{"d_model": 128, "d_mlp": 512, "norm": "layernorm", "norm_place": "pre", "norm_eps": 1e-05, "rope_fraction": 1.0, "bias": "all", "schedule": "wsd", "decay_fraction": 0.631, "decay_shape": "linear", "final_lr_fraction": 0.02, "doc_mask": true, "dataset": "wikipedia_en"}
Each number is 128 + 32 x the weight over the matrix's rms, rounded and kept within 0 to 255. Layers, rows and columns count from 0. Numbers have three digits each.

# k: layer 10 attention key, 128x128, rms 0.0822, rows 115-125, columns 0-127
# q: layer 10 attention query, 128x128, rms 0.0792, rows 116-125, columns 0-127
k115:180085101080179188035104133077155116086098094157103136172219097138200162014133140123098203127137115109046140122079129107064117087177141173150177106074146100099005131114080249219081168175166000130220185120116149182115104157151173193030121172176149104196148077075074174210173129212125054176172097184166177120018023072204232082176170156169078137081078079113141031114037083100166138100061
q116:125230126051151117132141153146070079167083027159165083097104045057085209124000224087056081074183117175173041150147106087121104113068056159095073089066083104086148145104193130058176153163132138103233056168070232153097206093139187176188255100157160138042223209105047083120098111202094116160178163087255111130142131050166194110171121226121214083121178124155068226114118124013028070125172
k116:126068191135104101085099109187159212062130104188179093061049106065110026096085109034094052201202109212161145104111135093152104245079096150060135190045065137040123213114139145147154153205054045064255059128145142156072083118230084197107215126247116138179111149163088095112178182116102113142038127121173121200115203109181107095190154114097038095255159112163175197158085095118000152140055
q117:087130117073110152091091102086117114141160130117022135130206095121101137026201111094109200094158110164117201074132121053193141132075053255255130164096067161202126141148146239097159030113108073078120136137142170196132121082226148051154111184146178057201184118129000048129126138198143073074129201109017144103119052171050180126104189164019125193029079202134174198128191127194188211086102
k117:097226094178192179055045096173160098147107079072176198051148197193098163147100112225106141129164056042126100071081166077210044094014168205012161146147159144061119176109165202096095097103108100136079087044112099091187060195044149137076167117077150024152197101145133085081166145243161140123106083255113153106143118162136153126183123196121151255148160166173204248026185110135099020083110
q118:215039129100157121187124157153166102131137148210081115198155134101148184118185061124177095039186228048097144043170190065085201075035119063188164155074172210161136142227117063000157140079099043093188079060148104164065030159254122050099235154096124092069141042203137129105100076174117074108068053052195103156133099095168162030043100165175087051181140144201043190127143132146236135177215
k118:176171183082159066215154069115132088059253155225192126250119199000178000069062039085226078061174154104129144081111176156036091134089201105110107202193171107201098094228133155065143125177094124087058128103099070116089153146083138153104144152089215035222109124032110133137192063066046215092101106191191162203181002137165100122128099133113102121145162111084114209125085142051222074110173
q119:164185112083139046120160107060153179095060113129069071098000000222156104152153089141181208175000136069221120225133107165126142175096175155176157159161141122024126229149135184131184138130150103079094128098068221167214151089109141037134104086122116122148193064148163151141117058111147137129110001121183074160128098161124197136148074043096102165143138028246227192067115156148072215190095
k119:127137071188153094079139195145198134101069141118141214040127117082188060125115014124140154060148112083108160234111128128090171071223140137219188121136130207150062203100000153114084067184095027201042127130095127141200118112181134082188155093139047135213223004190112153182080155055113033054131158080163096170208088122133165113107158078105180157139161150142255147137141139104029169122220
q120:088219082137113131138151153181073127118120164100071105099170146124129112130071150205150208035205241174087113114129167182147107133255129189113084205119090120118100108170220130129076056129125129213140031176172058128146250126134168082056093146102062095188106131139111044159178055161086037141189145112200089115160092085179094111027068176120135171104148133126126037171103000072100128138211
k120:097232071128145142213156205136197126116124182077079106149036080167124128206072146182102102188148163116141070108124047064117091137255006081103079236081095174221060103109139057111181138077107255128127067065179052212110079107097171116004193163186132166167114121125099119166136093171181117085157156255138160104111085148160105083148254116159008157162056075225086123081162181118079126122171
q121:083137130133146094205138058105112230156112128111103124097059098107197209077221160062113119195108123248115066185107056178133106037219120198122139111183158133124137078154084175052071152100208212089066126138138097174167120255235126115102159125255073159142067125099065230091122129187058109111019117160255142137110094088130149117116191151101033108151022136079095086061149126122212056217081
k121:127143044071132117089153158111057105053120162081175157111104163042164203099224143176175207167000109126104142132130063163141188125045175144105120181160181054091148166203160195004122094106170134157079175181121061182040248135214222051177204216197082074069043132132112071071107161107118029144037192094163095166187129080118101086233116120085041182249088211165084099106121100109150156188108
q122:085053110214135082107133095069146185064045111005062159148166183082068145083206195219166060085152123073193093066138084100158180153100188113065072177031163111071225075144199136147121167147163161100108178124087169126149211137107157144140183187140110235166129068167189097118098078108195092102105025108170139192059141118055121184097114072081051185072209119110090098140202079045123134071202
k122:117148183163205037119170148019162151000159119131119144163148213116140104076176255119145084057094106114197131148096148121255206119223120108170105172074144108105187127159197177195030033108102137148091098192139206097133154157128137103020130118200047091094143105188100109131035135189116156133118036095098137127143132056164084076099145042183146245125167000090112146136084112104113103060186
q123:000096151165088034175079132089078147177220166015208081134076087234076042089107123115168087117096160090097105000126253088101117108160162086108155136147000114097124216119170239199135112136029025170049122091116108149185125191102192135206255081142116173162129163112056186069071237079186143211078120121198115127135208152063119174091115203153121135120042120156128073120113144104173226156184
k123:177125034180111160105220235113146087140147152244134087109145130174097097043200000109204118098057213082135043073079168096181205119130057215189110074139111143036060130075168117114099153000094066210117074157121073091188138208042145196145172153158156105103089152102161047076127190075156132208074154118239201053131186111162065098137152175075217131103140047215103120246110071082137116110185
q124:100065100020096068167062059106073175150185154197204149139055082121133060115075062121112140122123233249221107202097140129153130050083216086109147154071113104158170074152142192148091131052164121229173056119098084091077089255118034080112120133119161000123196155173136062235146083092093087128087173177087136052104179120193143224087164161222187169157107134086143176066186158131034170162095
k124:121169113108176054174145083169100199137117077166109121089198089154146177123103118145075209108114182255140101083134169199114158084087062106095109168000100121092182096126113164005175192106166040139120130055175070129141162105111058086071096218158155127254205038220173127097193032074062130079082172144110185068123126149051157176110169081078160226166163178125075000235134109160156156090150
q125:095156097249119242113083134198060159090100090133140215229088125250103143100169131150134074194152134158088120162162207172076000099141119170150107087075030069081149090176063135036126158080180012124091141192073250085068156120116205078013093114103033188131124132141156070243130139189116188183010155112113133112078177226194138209139073184148136051063098156137059157074128085202160124196134
k125:102251097091133217178005147196146033061061153159184120120175105164208102109128160145155163104161193151132152118043091115144175118102180255216163217026095134168130117213079101098223120094046139139158093124108129037210100102071157184094123147169027160105000174051101113078122184139097073024068056000136135175124184121219240124097062085156160100124146134140103123107173145222206190097120